config = dict(
    n_layer=12,
    d_model=512,
    n_head=8,
    n_kv_head=8,
    head_dim=64,
    d_mlp=704,
    vocab_size=32794,
    activation='swiglu',
    norm='layernorm',
    norm_place='pre',
    norm_eps=1e-05,
    positions='rope',
    rope_base=100000.0,
    rope_fraction=0.75,
    qk_norm=False,
    attn_scale=0.125,
    bias='none',
    tie_embeddings=False,
    parallel_block=False,
    extras=['capped logits'],
    init='uniform',
    init_std_qkv=0.0211,
    init_std_o=0.0043,
    init_std_up=0.0211,
    init_std_down=0.00367,
    optimizer='muon_variant',
    lr=0.00086,
    beta1=0.9,
    weight_decay=0.047,
    lr_head=0.00603,
    grad_clip=0.5,
    warmup_steps=200,
    schedule='wsd',
    decay_fraction=0.612,
    decay_shape='linear',
    final_lr_fraction=0.05,
    batch_tokens=65536,
    seq_len=1024,
    doc_mask=False,
    train_tokens=902500000,
    steps=13772,
    dataset='wikipedia_en',
)
Each number is 128 + 24 x the weight over the matrix's rms, rounded and kept within 0 to 255. Layers, rows and columns count from 0.

# layer 5 MLP up, 704x512, rms 0.0486, rows 424-432, columns 0-255
[[156 166 140 140 150 144 115 106 105 107 170 131 100 123 154 129 157 135 113 112 114  41 123 115 130  85  69 101 123 132  90  97 134 138 119 134 136  92 133 120 116 117 152 145 135 146 107 137 165 121 167 117  85 154 133 117 122 150  74 149 109 108 158 142 138 134 147 105 126 159 118 127 158 134 129 118 115 121 132 120 100 118 105 120 126 133 152 132  96 153 137 119 138 103 134 108 121 156 146 139 163 122 102 105  80 114 147 192 118 157 168 138  99  99 101 188 132 103  84 125 140 140 154 119 153 137 133 123  95 131 107 105  91 124 132 143 160 138 106 146 148 141 152  96 150  75 132 143  71 155 148 166 113 139 125 138  88  90 105  92 103 126  96 148 101 134 150 151 144 123 140 114 212 157 132 125 151 140 135 155  94 166  84 160 114 111  90 128 118 170 123 125 105 160 137 152 137 172 132 115 152 135  74 145 114  78 124 137 126 114 131  96 159 160 138 132  95 138  99 153 132 146 130 113 145 145 103 114 146 133 112 103  99 159 139  74 153 143  98 147 126 119 161 165 137 127 120 133 171  87 125 161 118  91  98 125]
 [173 132 132 136 130 130 107 163 127 115 148 131 139 115  92 130 129 130 127 109 173 162 133 146 122 131 125 138 130 125  97 153 120 139 115 149 165 147 156 126  80 190  92 122 118 132 152 127 156 136 108 159 111 105 112 132 138 120  83 145 126 141 135 106 150 107 142 136 149 120 131 142 183 145 171 118 121 109 149 119 128 116 106 131 124 185 114  87 137 152 163 141 159 148 127  96  59 140  91 122 127 112 168 129 140 146 106 118 118 125  95 125 111 154 152 134 112 113 153 106 116 158 130 148 113 160 146 104 100 121 110 111 106 126 147 134 116 146 131 107 125  65  78 105 106 118 138 100 121 111  83 139  96 146 124 142  80 126 101 157 173 150 134  93 128 129 184 148 135 101 141 146  93 163 136 152 119 128 134 148 131 109 104 139 117 108  67 149 129 101 101 171 144  99 138 136 180 136 125  79  81 117 125 132 166 150 110 133 139 141 155 124 151 133 102 138 116 121 124 113 123 148 104 103 155 139 147 154  87 113 106 142 128 137 118  75 107 125 165 129 175 101 127 109  77 165 125 155 109 139 119  92 152 102 174 144]
 [168 123 141 127 167 141 158 134 127 153 128 150 130 124 161 114 155 113 114 131 136 126 123 102 141 136  96 125 138 110 104 118 154 112 155 137 130 109 174 159 127 162 151 133  92 138 183  80 133  98 105 116 127  89 150 129 103 140  96 162 127 136 115 114 128 147 154 152 108 147 136 147 141 130  90 151 146 143 120 132 139  99 101 151 130 127  89 155 174 161 121 115 101 163 139  88 144 170 115 163 107 184 142 162 121 155 131 142 132 128 118 132 103 167 125 113 175 144 117 123 112 166 111 125 112 135 128  93 125 114 146 125 163 100 104 113 114  90 157 133  79 168 144 126  69 103  98 150 102 137 128 108 148 158 122  75 118 156 131 133 131 105 113 116 152 117 152 135 120 121 118 114  87 130  87  78 145 113 129 123 112 103 147 138 105 155 140 132 145 116 123 125 151 102 109 121 116 131 114 162  51 114 124 137 129 152 139 101 165 124 106 130 130 121 110 129 140 137 111 113 108 124 104 125 129 132 152 118 122 134  97 173 153 101 115 114 127 116 121 128 177 125 148 101 125 103  92 107 154 141 143 113 123 134 124 121]
 [145 127 130 124 147 128 156 118 157 159 130 119 127 105 102 145 110 147 103 150 164 158 186 123 149 154 134 100 139 110 143 145 135 178 138 160 139 103 126 102 137 142  61 141 135 123 157 118 136  75 129 124 118 124 132 124 108 124  96 139  94 145 116 101 122 123 158 131 134 138 135 130 120 120 138 117 117  92 102  48 159  75 159 115 155  79 126 146 161 146 133 125 121 147 122 160 157 142 154 138 117 131  90 137 109 135 131 159 130 123 152 115 121 137 101 120  88  87 146 120 115 118 162 158 141 112  86 202 143 119 140 128 126 106 133  72 134 137 151 140 113 151 124 157  87 167 138 100 197 119 138 132  73 118 136  89 159 143 100 145 156 137 149 127 129  86 110 132 133 101 131 125  81 146 127  92 122 110  97 140 117 120 122 143 106 163  96 104 129 110 137 167 121 138 119 113 168 170 156 174 171 143 155 101 149 137 162 112 152  96 139 150 179 129 162 133 132 129  81 150 124 118 174 121 124 100 165 120 105 115 119 179 145 151 104 124 122 163 101 121 138 108 102 129 171 115 132 122 145 107 135 147 145 143 126  78]
 [147 116 126 127 132 127 143 112 136  95 144 162  64 110 112 184 147 128 170 125 147 153 149  92 118  83 104  79 122 152 128 118 131 132 127 147 139 124 143 147 140 148 135 153 128 125 124 150 129 137 144  89 128 122  70 134 168 127 123 122 108  77 115 146 166 105 155 188 137 137 119 138  67 154 134 115 118  98  99 163 139 110 168 134  85 135 135 101 134  97 139 105 132 137 163  85 113 127 154 128 153 133 127 127 115 132 135 102 151 112 160 100 140 117 118  89  83 120 130 135 145 145 147 112 115 123 147 116 108 122 131 109 149 123 113 118 127 143 154 170 101 170 145 120  94 135 146 125 126 109 124  98 153  89 148 131 125 133 121 135 135 126 124 135 169 131 138 159 106 147 121 133 112 148 111 155 145 142 135  96 100 119 121 166 100 105 131 177 129 109  93 127 140 140 146 133 114 148 144 146 146 113  97 153 109 116 145 111 134 125 160 146 145 130 149 128 154 160 110 133 105 151  90 126 148 150 128 146  72  94 126 110 119  88  96 151  93 151 127 137  96  90 135 109 152 130  86 111  96 108 109 111 106 118 146 115]
 [147 110 115  90 109 161 110 117  93 116 140 101 131  91 102 122 112 126 152 155 119 137 137  95  99 138 128 135 139 125 130 128 119 134 175 140 104 156 145 124 128 123 106 127 134 177 137 132  95  86 130 108 107 125 115 105 119 101 165 149 129 129 139 170 114 102 181  80 116 111 109 108 150 109 146 113 113 145 125 149 147 120 141  75 137 110 101 108 116 162 152 146 160 167 125 125 109 124 107 123 119 137 119  99  97 165 100 126  92 111 135 121 100 105 122 134 137 119 123 127 147 157  80 168 131 136 124 118 166 116 140 149 126 125  63 141 113 120 165 148 131 126 129 113 131 125 106  85 114  96 128 118 108  91 104 101 127 194 144 178 152 106 134 143 120 146 124 176 111 135 119 137 117 115 151 146 159  58 112 129 141 130 110 147 121  92 150 116 122 150 136 139 121 126 135 143 128 136 125 124 118 102 148 158 158 152 141  89 108 110 116  74 115 117  91 121 136 110 155 121 117 118 143 125 115 113 121 123 142 142 126 146 126 121 123 177  99 131 121 120 148 149 172 125 116  84 126 136 157 145 124  77  98 158 115 119]
 [135 125  68 133  93 137 129 114  95  97 101 150 181 161 165 102 105 130 139 143 107 109 151  55 114 100 136 116 134 141  94 113 126 153 130 129  42 169 128 133  97 108 143 140  95 151 147 129  98  92 124 116 167 136  92 127 184 144  89 105 128 145 101 150 147 139 139 127  84 147 169 124 107 129 136 168  83 132 107 145  76 155 118 134 145 149  93 107 109 146 169 110 128 118 181 108 116  76  86  87 126 134 141 106 143 140 100 130 125 113 128 109 149 162 109 117 128 138 106 123  83 146 186 141 135 112 176 144 163 121 145  96 153 144 154 134 129 109 142 110 119 174 149 148 142 117 169 139 131 120 153 152 151 126 141 169 132 145 151 144 110 101 102 159 113 129 187 180 160 147 140 117 172 122 135 137 124 129 137  96 119 152 123 118 132 131 113 118 131 100 108 100 127  95 115 118 145 145  90 144 152 106 145 153 102 102 110 156 146 102 158 124 136 130 150 135 125 133 157 146 152 105 162 164 142 116 135 148 136 115  78 143 126 118 136 130 126 125 133 105 119 130 103  84 133 115 137 106 127 132 116 112 151 119 122 139]
 [103 130 133 106 133 103 120 118 151 139 107  98 131 131 114  91 113 119 130 118  80 104 153  93 134 134 115  89 136  92 154  85 129 155 105 131 118 143 136  96 150 137 124 145 133 127 156 157 132 111 129 109 144 154 141 120 156 122 143 104  91 129 158 108 142 144 109 144 132 121 109 152 133 138  90  75 117 137 150 109 112 135 165  99 145 135 154 131 112 173 139  88 104 138 144 147 133 130 149 146 132 117  77 110  93  97 122 148 137 137 163 143 101 146 129 162 146 153 159 109  87 144 119 135 134 149 138 144 141  83 117 108 181 100 125 161 128 143 148 125  98 120 111  97 140 149 127  95 114 106 157 138 122 148 121 108 145 109 184 138 122 101 142 117 133 139 115 109 135 154 140 155 151 122 139 168 156 118 144 123 164  98 161 118 110  93 108 148  79  93 145 129 129 153 101 153 121 104 109  92 136 132 133 142 119 167 114 149 111 124 142 119 136 137  93 111 120 162  69 182 174 120 123 154 178 141  93 103 112 142  93 120 139 132 128 161 135  99 150 135 109 121 146 155 146 134 127 147 134 120 142 142 132 134 118 155]
 [154 150 103 139 154 127 132 117 134 134 110 137 127  62 124 111 137 126 157 123 115 141 110 110 178 154 114 145 152  96 105 158 143 140 107 125 115 127 181 147 114 152 122  88 152 139 133 132  91 147 147 156 108 147 119 125 140 122 112 100  98 134 140 140 125 137 121 140 125 131 112 102 145 172  94 120 164 115 153 111 112 126 119 128  83 154 160 148  91 125 134 113  95 142  94 147  99 139 184 134 131 126 149 120 141 164  91 172 114 155 147 137 142 112  94 108 133 119 150 135 133 139 139 136  95  73 126 117 144  91  88 131 123 131 128 139  84  85 160  98 118 148  87 115 110 136 155 129 132 136 146 159 100  94 131 137  79 115 118 132 148 101 127 148 141 124 137  96 123 113  95 125 101 115 114 135 142  77  99  92 113 150 119 122 128 139 126 153 116 130 131 119 104  92 163 168 139 110 115 130 133 167 126 143 159 127 118 134 123 138 124 108  97 131 128 141 164 128 127 137  92 152 146 137 135 152 171  73 139 130 107 123 147 111 126 124 144  88 110 119 173 147 171 133 150 137 127 153 111 118 120 151 125 115 140 141]]
# layer 5 MLP down (transposed), 704x512, rms 0.0428, rows 424-432, columns 0-255
[[120 147 143 111 127 137 128 110 114 115 133 122 161 139 102 121 168 100  89 129 113 141 125 126 152 119 132 133  67 142 159 113 107 108 109 126 162  93 164 111 151  99 139 126 120 138 111 160 140 171 135 161 125 106 147 134 129 119 149 122 127 149 168 129 131 172 131 121 109 100 144 131 166 129 125 133 132 160 110 101 117 156 114 114 127 120 137 151 109 123  84  80 119 138  88 164 141 157  98 152 119 120 111 125 154 129 137 101 133 117 168  96 146 121 149 133 145 141 155 168 137 133  72 112 119 104 169 107 110 162  79  71 132 121 127 110 124 117 176 129 142 160 136 107 130 129 117 101 172 153 141 112 112 101 142 118 112 154 119 204 125  94 163 140 131 151 146 101 121 136 104 158 164  92 105 131 137 100 183 185 133  65  76  86 113  92  89 154 115 160 113  91 131 110  97 133 112 153 169 112 162 128 125 102 164  92 147  84  61 146 176 123 101 119 166 121 156 111 197 145 124 117  86 164 119 140 126 124 104 132 123 118 107 105 128 121 113 105  81  85 144 154 134 114 132  96 135 122 107 166 172 176 134 138 160  79]
 [155 150 148 142 143 155 100 134 159 148 140 125 157 114 156 139  96 129  94 114 109 149 144 148 137 113 118 134 116 144 111 102 169 135 147 185 123 137 123 131 134 117  87 165 110 113 130 140 114 177 120 111 144 139 144 145 126 144 124 129 148 161 123 125  98 122 135 144 111 129 137 102 163  78  80  87 141 141  97  87 123 129 148  82 135 104 155 134 162 143 123  85 112 168 110  93 151 140 121  87 112  85 143 164  96 132  93 121 151 101 147 106  97 137 171  97  98 115 146 113 137 122 123 106  98 143 193 142 109 110 109 144 157 200 109 119 177 122 118 128 144 151 113 116 146 106 106 123 163 130 139 159 114 104 122 114 109 117 155 139 111 104 121 122 123 129 172 137 158 179 170 139 104 113 133 103 162 105 110 104 132 149  88 117 120 129  86 120 149 106 157 103 129  88 125 143 147 120 115 116 176 160 101 134 146 130 101 143 131  95  88 107 194 120 151 122 140  86 158 125 132 109 137  84 147 131 105 153 188  97 132 142 110 150 192 115 128 130 143 129 102 146 150 152 143 126 114 102 151 121 145 126  93 145 110 141]
 [148 141 106  93 104  97 144 130 112 160 133  96 114 114 113 132 127  93 128 109 139 129 127 105  99 149 141 118 110 139 100 138 113 148 158 100 137  93  98 131 151 124 121 160 103  87 112 103 126 157  92 155 150 100 158 139 119 109 141 170 112 147 114 140  96 129 105  75 136 124 134 135 143 135 151 137  69 148 111 126 142  96 113 120 153 135  92 147  98 129 159 134 143 124 144 150 101 167 135 108 126 104  95 129 182 158 125 130 139 129 103 132 100 122 130 119 126 107 132 138 107 129 133 128 116 119 167 147 134 141 103 112 166 135 103 146 165 122 108 147 172 116 168 150 125 130 165 127 123 115 150  92 133 104 112 130 121 157 125 117 114 113 149 133 146 134 163 141 159 112 150  92 137 120 136 132 145 139 107 135 122 172 106 105 125 136 141 128  95 137 156  93 115  84  95 129 103 183 141  86 118 150 114 130 129 134 133 114 141 110 138 116 143 111 106 145  93 118 171 151 146 105 123 113 124 122 182 147 112 134 103 105 118 124  97 136 153  93  76 140 101 121 157 132 103 136 153 132 140 121 139 113 111 160 150  64]
 [155  71 105 155 136 142 105 153 155 172 138 147 121 104  89 142  99 157 121 159 128 168 118 128 147 187 129  89 129 118 106 114 136 171 163 126 122 124 114 135 172  93  86 157 151  96 194 136 127 121 150 129 100 115 179 158 135 100  94 127  87 101 168 134 128 129  92 174 136 123 165 119 132  83 136  94 119 144 140 142 127 139 131 117 149 137 156 143 157 154 171 135  77  92 119 146 146 121 183 134 110 111 157  91  88 149 149 144 152 159 100 160 106 133 124 143 104 107 142  95 124 115 184 123  88 117  86 161 132 166 138  95 157 118  99  97 110  79 120 138 120 104 124  87 132 107 182 129 110 103 136 118  79 105 141 100 102 105 124 117 129 170  74 137 118 103  98  86 126  90  96 145 120 139 133 103 126 124 176 129 125 134  95 146 110 110 100 136 135  93 146 128 146 127 132 121 154 117 174 160 128 189 166 134  84 155 145  79 135 124 112 117 126 108 166  86 161  78 136 122 169 125 127 165 123  87 133 111 122 132 159 112 146 118 104 133 116 151 115 102 114 132 101 132 113  91 118 142 118  93 117 127 160 102 155  68]
 [144 125 157 131 161 116 143  77 153 112  88  77 121 126 147 124 135 151  99 166 169  90  99  91  95 143 159  95 124 148 156 111 108 142 165 106 148 100 132 153 126 168 112 140  91  93 151 149 139 109 131 103 152 100 166 111  96 131 138 107 165 134 128 135 140 118 116 156 149 117  97 104 137 129 109 110 136 150  96 142 129 133 153 118 120 155 143 110 158  75 134  89 132 118 162 157 114 114 123 106 114 107 100 124 132 117 134 155 174 160  95  82  96 122  98 100 116 109 160 130 119 110 134 123 105 140 165 111 107 150 108 111 118 117 147 116  93 155 128 111 118 153 131 130 127 100 144  89 101 130 120 120 107  98 130 102  84 136 178 135 110  99  83 158 127 149 136 163 123 157 112 106 106 130 101 139 125  83 105 105 109  96 135 125 133 130  94 122 153 190  57 118 179 167 153 120  87  86 147 113 129 128 140 127 162 136 134 154 129 150 157 172  96 119  99 149 165  95 110 187 148 144 110 151 131  98  86 105  91 100 146 157  67 124  96 133 148 160 140 123 129 109 145 121 169 140 116  96 113 143 121 143 141  96 124  96]
 [126 111 153 117 113 102 109  97 141 157 146  73 121 160 107 118  69 128 133 140 110 117 124 142 139 137 152  89 163  81 141 123 125 139  90 145 132 115 131 109 112 141 126 103 102 130 111 133 111 115 113  97 139 115 136  88 140 121  75 142 115 133 120 105 133 143 134 164 115 147 131 103 152 153 187 125 128 132 146 107 127 144 124  82 138 139 173 102 143 152 127  98 121 162  89 155 130 131 105  98 101 135  91 115 109 146 150 101 138 110 152 174  82 119 115 104 124 152 118 152 161  95 134 137 103 151 143 162 178  99  66  92  87 105 107 147 152 111 132  68 128 129 151 151  73 149 130 135 149 105 100 145 111 152 172  96 164 142 119 150 107 141 158 132 119 141 125 163 101 126 147  85 122 109 128 106 127  98 145  95 124 106 178 153 133 106 104 112 129 136 146 142 124 130 101 102 163 156  98 141 145 106 115 127  75 156 110 129 131 114  97 162 118 148 144 131 140 123 109 177 147 113 146 115 146 128 135 150 150 162 112 115 137 100  68 170 167 113 159 154 143 146 100 101 159 131 148 146 142  93 150 141 106 129  84 131]
 [132 129 136 165 151  90 139 119 154 122 145 149 106 142 139 166 119 130 116 109 103  85 116 143 127 122 111 101 158 114 155 148 125  72 112 141 103 165 132 130 132 113 118 136 128 165 151 170 144 161 153 110 106 103 116 118 155 140 132  98 111 143 137 140 142 117 105 101 182 154 102 163 130 136 115 116 151 119 123 128 136 153 109 139  76 107 169 179 126 145  88  90  82 147  74 113 147 150 120 146 164 131  77 134 141 140 129 105 133 130 104  99 118 134 149 137 111 119 130 144 108 114 159 105 157 134 117  98 160 120 131  95 113 140 103 113 141 130 146  80 163 103 159 126 115 141 128 121 125 153 180 106 176 128 119 119 131 114 145 125 130  98 114 100 114  96 160 101 130 147 120 142 164 120 143 118  69 133 162 148  97 118 112 146 130  98 185 134 136 130 101 132 125 135 125 133 133 147 145 158 125 135 144  87 139 134 138  77  76 172 164  92 153 180 175 164 121  93  92 125 163 137 121 131 121 121  88 130 106 151 137 115 101 128 154 109 135 148 120 127 124 172 145 114 158 123 139 131 161 112 144 132 147 117 124 150]
 [138 118 123 126 105 156  92  95 144 126 134 117 142  77 116 160 135 143 119 123 118 141  97 124 129 154  90 176 175 113 106 139 148 100 179 124 133  97 159 135 153 127  93  97 102 103 110  76  83 120  95 137  94 159 135 148 133 170 180 112 133 138 134 111  93 127 122 142 152 133 114  77 116 101 138 152 105 128 128 137 152 124 163 117 161 108 118 135 107 116 124 139 130 137 164 112 118 157 161 137 119 113 127 154 137 166 124 109 125 125 105 158 123  90 116 125 134  97 113 139 143 128 143 154 150 135 108 137 150 126 142 154 103 125 147 112  94 155  77 169 134 138 130 144  86 100 154 134 122 121 104  98 105  80 140 121 144 111 146 131 142 121 126 129 122  95 138 163 103 124 109 126  93  88 160 166 128  89  64 131 121 157 101  71 130  93 155 132 126 131 112 145 116 181 123 142 138 162 150 130  97 137 179  93 123  81 118 127 118 119 127 112 125 117 165 135 107 102 145 138 106 137 169 148  94 116 132 105 161 114 179 136 113 126  83 102 149 124  91 130 147 149 110 130 122 131 157 156 105 127 130 130 128 113 146 135]
 [113 138 113 132 144  82 158 153 123 108 136 116  97 106 129 122 155 130 149  73 110 109 104 118 154 133  97  93 175 114 134 125 122 122 168 117 156 120 144 126 174 140 104  82 127 136 143 126 144 140 111 134  62 115 133 169 141 149 121 142 127 112 142 106 111 124 130 135 130 115 109 133 150 135 142 128 127 130 118 120 136  99 117 100 100 135 140 149 113 128 114 131  68 135 113 134 125 114 165 146 140 139 119 172 123 161 110 147 164 121 131 115 162  84 125 107 155 136  96 131  90 116 104 142 123 100 128 147 109 101  83 138 100 137 138 145 163  91 134  97 113 108 109 127 104  98 129 112 186 132 147 132 147 111 127 132  89 133 158 143 147 107 117 168 116 110 131 108 104 102 101 115 127  88 101  96 154 139 130 116 149 146 113 130 146 124 104 127 117 112 121 128  98 100 138 157 143 122 147 136  89 137 163 123 121  95 146  78 111 143 139  84 107 139 115 137 146 158 106  93 136 117 137 170 119 114 118 133 135 143  87 138 120 116 112 109 107 129 108 103 132 139 132 120 162  97 108 142 138 138 132  90 144  73 138  99]]
# layer 5 MLP gate, 704x512, rms 0.0467, rows 425-433, columns 0-255
[[ 92 109 137 115 153  95 106 161 119 135 101 125 147 101 129 116 152 110 134 148 124 181 162 105 129 134 179 166  96 146 156 145 111 145  98 132 140 165 110  66 170 137 106 168 124 130 132 136  83 138 146 119  97 144 153 155 120 131 145 156 102 169 127 156 147 138 137 138 123 157 129 121 108 164 167 145 103  94 155 102 154 146 111 127 123  96 145 165 150 146  76 169 141  76 111 122 137 132 133 126 158 154 156  97 115 142 191 108 104 115 110 148 139 135 125 143 105 116  82 182 116 143 112 154 151 126 163 104 152  92 146  51 117 117 138 115 132 113 128 139  79 124 159 109 133 139 146 168 119 148 158 112  90  98  60 126 161 112 157  99 157 113 123 100 165 163 120 125 109 131 130 104 150 140 111 106  84 110 169 126  94 118 119 114 108 122 184  72 147 129 109 159 108 149 124 153  68 145 160 124 120 122 139  63 109 146 173 112 138 124 144 173 103 118 161 139 134 129 109  98  99 126 143 135  93 101 129 163 128 131 129 110 142 120 106 121 183 140 104 124  93  95  94  97 142 127 129 139 150  52 172 145 129 117 107 147]
 [106  79 183 101 115  97 123  94 163 152  96 142  95 105 141 133 151 120  98 151 153 138 109 134 105 100 123 141 126  86 155 146 136 112 114 109 103 134 112 129 130 140 139 114 115 124 143 145  78 107 147 150 134 171 114 134 122 136  96 126  95  91 139  94  97 108 129 158 130 155 156 145 110  99 154 137 148 127 156 130 107 124 119 141 182 134 142 134 159 108 112 120 112 154 146  98 137 116 124 118 112 140 116 110 137 121 127 116 134 120 154 159  70 128 118 113  98 101 133 125 143 168 113 108 139 121 133 137 139 114 180 141 135 130 113 132 107 163 109 107 118  96 125 150 146 137 135 156 144 101 133 108 161 114 118 131 127 129 137  94 100 140 117 146 152 111 158 180 124 148 134 117 107 134 116 109 146  91 101 110 165 121 133 132 137 134 105 142 163 136  87 124 133 137 127 138 132 114 152 120 151 127 148 132 133 146  95 152 103 132 174 159 107 139 116 134 160 149 152 134 142 146 126  94 120 134 148 144 130 128 156 110 124 116  98 144 139 147 130 127 103 149 127 120 134 156 154 156 163 136  67 124 161 154 136 137]
 [128  78 111  93 138 143 130 110 146 100  75 116  96 165 110 138 157 134  87 144 135 127 150 126 151 113 114  82 106 118 124 138 168 156 119 133 161 123 175 142 121 138 123  80 126 119 150 130 117 159 109 171 121 126 121 131  78 102 120 100 115 117 164 146 144 131 135 145 127 170 136 109 142 118 102 155 113 106 109  93 159  67 164 139 141 189 155 125 152  85 183 161 143 118 180 147  91 149 149 125 113 111 136 122 151 115 126 135 128 107 105 122 120 117 120 172 160 162 150 112 148 112 138 159 145 137 186 143 114 146 109 117 136 108 195 155 133 147 123  89 100 139 160 126 152 137 138  96 144 138 139  94 166 102 159 163 118 117 164 125 134 142 110 166 130 125 142 110 101 134 149  90 161 113 166 119 146 127 124 116 123 139 127  97 147 134 149 102 137 106  90 129 128 158 129  88 134  93 145 146 111 112 122 123  98 147 163 118 112 150 117 134  95 112 107 114 140 117 117 126 159 103 139 106 113 123 172 156 140 138 128 145 139  64  77 142  81  70 150 146 122 111 142 122 164 118 121 146 117 156 148 149  81  79 123 110]
 [118 123 139 114 123 140 121 108 168  77 136 125 100 116  97 136 138 126 183 110 169 161 141  71 116 172 125  92 133 134 141 163 138 114 177 147  86 117 100 115  48 148 133 117 104 107 100  90 158 151 134 157 100 101 115 104 128 115 129 132 102  87 149 146 128 120 145 116 132 122 113 136 103 127 117  83  85 140 146 135 114 114 149 123 111 161 136 130 163 124 144 134 125 134  75  82 147 123 120 118 107 156 183 134 182 117 170 137 128  92 148 139 147 128 132 136 116 116 125 125 140 120 138 179 106 122 133 151 178 137 154 115 138 153  99 122 158 114 100 100 103 149 127 139 142 133 116 172 142 134 156 141 144 152 101 106 117 130 131 172 133 155 183 151  89 106 130 124 149 110  90 122 145 120 160 118 120 156 126 151 165 122 131 138 127  85 102 128 150 172 110 137  97 140 138  98 112 128  73 105 141 119 104  92 117  69 137 140 123 131 174 135 141 121 136 125 163 128 145 128 153 104 112 125 124 119 120 143 136 108 143 131 128 123 110 103 148 114 113 133 184 105 143 173 125 134 126 103 110 135 161 137 133 101 173 128]
 [138 151 137  85 129 140 126 135 133 122 170 155  93 120 163 120 140 123 168 157 123 140 133 129 155 113 102 127 147 131 152 119 121 177 144 129 114  83 127 111 149 119 123 135 167 106 156  95 135 140 121 139 126 152 108  92 139 127 175 121 177 129 128 146 128 135 106 103 136 182 123 104  94  94 103 130 147 106 127 154 114 125 173 152 138 103 127  95 126 135 126 109 144 105 129 145 102 133 131 116 147 114 131 120 128  97 129 139 122 119 109 118 114 128 146 111  75 160  87 150 138 117 104 142 138  95 140 103 169 110 138 104 168 104  90 134 106 113 116 157  68 157 110 124 124 137 145 119 132 126 137 119 121 136 110 162 113 108 123 104 109 131 159  91 133 136 134 122 107 146  98 108 140 119 120 138 157 131  91 142 140 165 152 133 145  96 142 132 162 102 100 110 110 154 102  81 156 110 157  97 143 164 102 103 138  86 133 123  99 114 112  94 151 150 143 122 116 129 108 137 153 136 170 119 110  90 101  80 115 146 122 155 191  97 136 115 115 137 104 126 120 122 153 140 161 106 143 130 141 106 121 111 110 120 116 156]
 [129 100 178 180 133 153 117 112 148 127 160 137 143 130 114 161 117 113 122 129 109  95  81 148 102 183 154 147 147 105 117 171 149  94 131 141 133 156 124 109 115 130  77 147 124 116 106 130  98 145  94 173 111 139 140 174 116 157 151 128 122 111 110 106 156 123 167 137 130 105 174 124 111 166 160 130 134 143 147 169 102 139 142 149 164 118 146 177 166 119 120 111  81  70 107 116 124 103  85 131 100 135  79  90 106  96  87 145 117 138 141 134 116 130 100  98 114 125 116 156 115 159 101 105  93 111 120 102 133 124  93 140 130 139 133  78 117 153 150 138 156 111  66 116 142 169  84 119 131 127 175  81 153  71 124 149 151 148 136 108 139 120  90 130  73 127  99 145 116 115 180 126 121 153  85 113 100  89 138 141 146 156 159 113 156 110 116  78 143 158 107 105 112 152 176  95 114 164 122 136  88 116 141 144 111 174 124 168 148 138 122 118 141 148 128 139 122 114 139 120  87 131 101 155 180  74 140 145 154 120 123 136 162 116  99 122 102 129 113 106 152 183 151 151 162 178 150  96  95 119 128 155 160  98 160 140]
 [136 118 139 107 118 145 157 117 171 161 117 128 130 155 131 139 146 129 133 116 125 145 128 136 134 136 135 122 126 111 139 122  99 119 136 110 140 131 127 122 117 143 105 142 112 148 124 109 136 152 158 109 136 196 132 101 150 112 116  71 139 137 153 142 140 158 134 136 131 146 107  85 107 144 102 158 112 167 160 111 128 115  87 109 129 164 131 124 151 114 118  92 144  99 111 141 129  99 178 158 128  91  98 103 118 119 144 136 136 103 131 170 101 138 138 127 124 132 134 150 152  77 138 131 146 130 104 131 145 121 153 141 167 120 125 149 146 133 107 133 167 104 147 136 122 135 114 101 110 106 139 120 107 107 104 145 164 120 180 112 137 123 155 132 141 142 166 130 130 142 125 112 121  94 138 125 144 128  98 112 146 126 123  89  93 110 118  59  88 101 118 117 119 136  76  95 127 111 107 137 141 154 144  83 126 141 133 130 113 115  91 120 126 106 149 115 117 105 162 175 121 134 153 126 101 143 140 119 170 102 142 132 133 150 135 133 136 115 120 131 147 154 119  94 150 131 164 149 101 119 104 128 129 137 102 148]
 [155 124 156 121 105 107 144 171 154 127 104  99  82 121  90 139 118 146 156 115 120 144 124 122 121 152 126 116 133 132 173  66  95 113 159  99 159 126 145 117 160 123 110  91 106 149 148  99 142 168 159 124 125 137 119 127 134 122  92 120 109  96 131 141 121 129 129 165 128 111  82 110 142 140 153 148 124 121 125  98 140 104 162 130 136 112 172 143  88 152 157 153  94 108  84 150 125 113 154 126 132 113 102 117 136 136  88 138 144 125 112 144 126 102 122 108 162 133 151 109 123 112 155 125 117 118 120 141 152 117 136 146  95 116 112 155 144 113 166 121 120 136  75 103 124 136 157 133 155 120 182 149 144 145 111 137 149 127  80 136 125  99 135 142 117 100 164 126 130  92  96 148  97 113  99 112 140 159 106 149 128 156 116 148 109 153  95  94 150 118 121 134 107 103 146 150 132 122 123  94 128  73 159 146 150 131  89 118 134 163 119 121 161 128 121 150 167 119 108 136 157 148 164 179 157 117 125 113 115 152 105 132 164 124 159 123  98 125 121 120 160 206 137 154 165 112  95 157 161 131 138 109 144  82 150 104]
 [112 132 169 141 119 201 114 137 117 145 159  76 168 130 158 123 123 135 113 123 136 115  94 109 162 127 129 157 126 101  98 120  90 119 100 126  78 131 130  95  94 128 122 122 115 123 166 113 117 127 169 135 112 129 115 111 133 132  83 168 112 119 124 136 159 117 125 171 126 110 146 144 116 110 192 148 128 175 128 116  87 117 111 153 149 126 166  84 100 130  76 110 122 157 118 100 153 122 113 110 111 135 145 109 150 155 104 140 134 124 140 111 102  98 138 144 163 118 139 126 140  82 173 140 108 119 101 113 111 148  86 134 167 122 165 155  90 138 116 125 122 130 108 122 106 122 145 137 118 115 108 119 105 108 110  95 101 118 127 145 112 128 148 108 112 139 175 115 144 155 118 151 141 154 162  89 152 152 137 172 106  75 111 100 117 159 149 106 143 114 134 127 135 119 161 135 161 179 120 118 147 155 125 144  95  92 107 141 106 103 126 139 129  94 125  97 116 180 143 143 152 146 172 161 157 109 141 116  94 145 131 115 136 124 120 131 138 174 138  94 160 100 133 121  72 118  80 108  76 146  95 140  97 122 105 130]]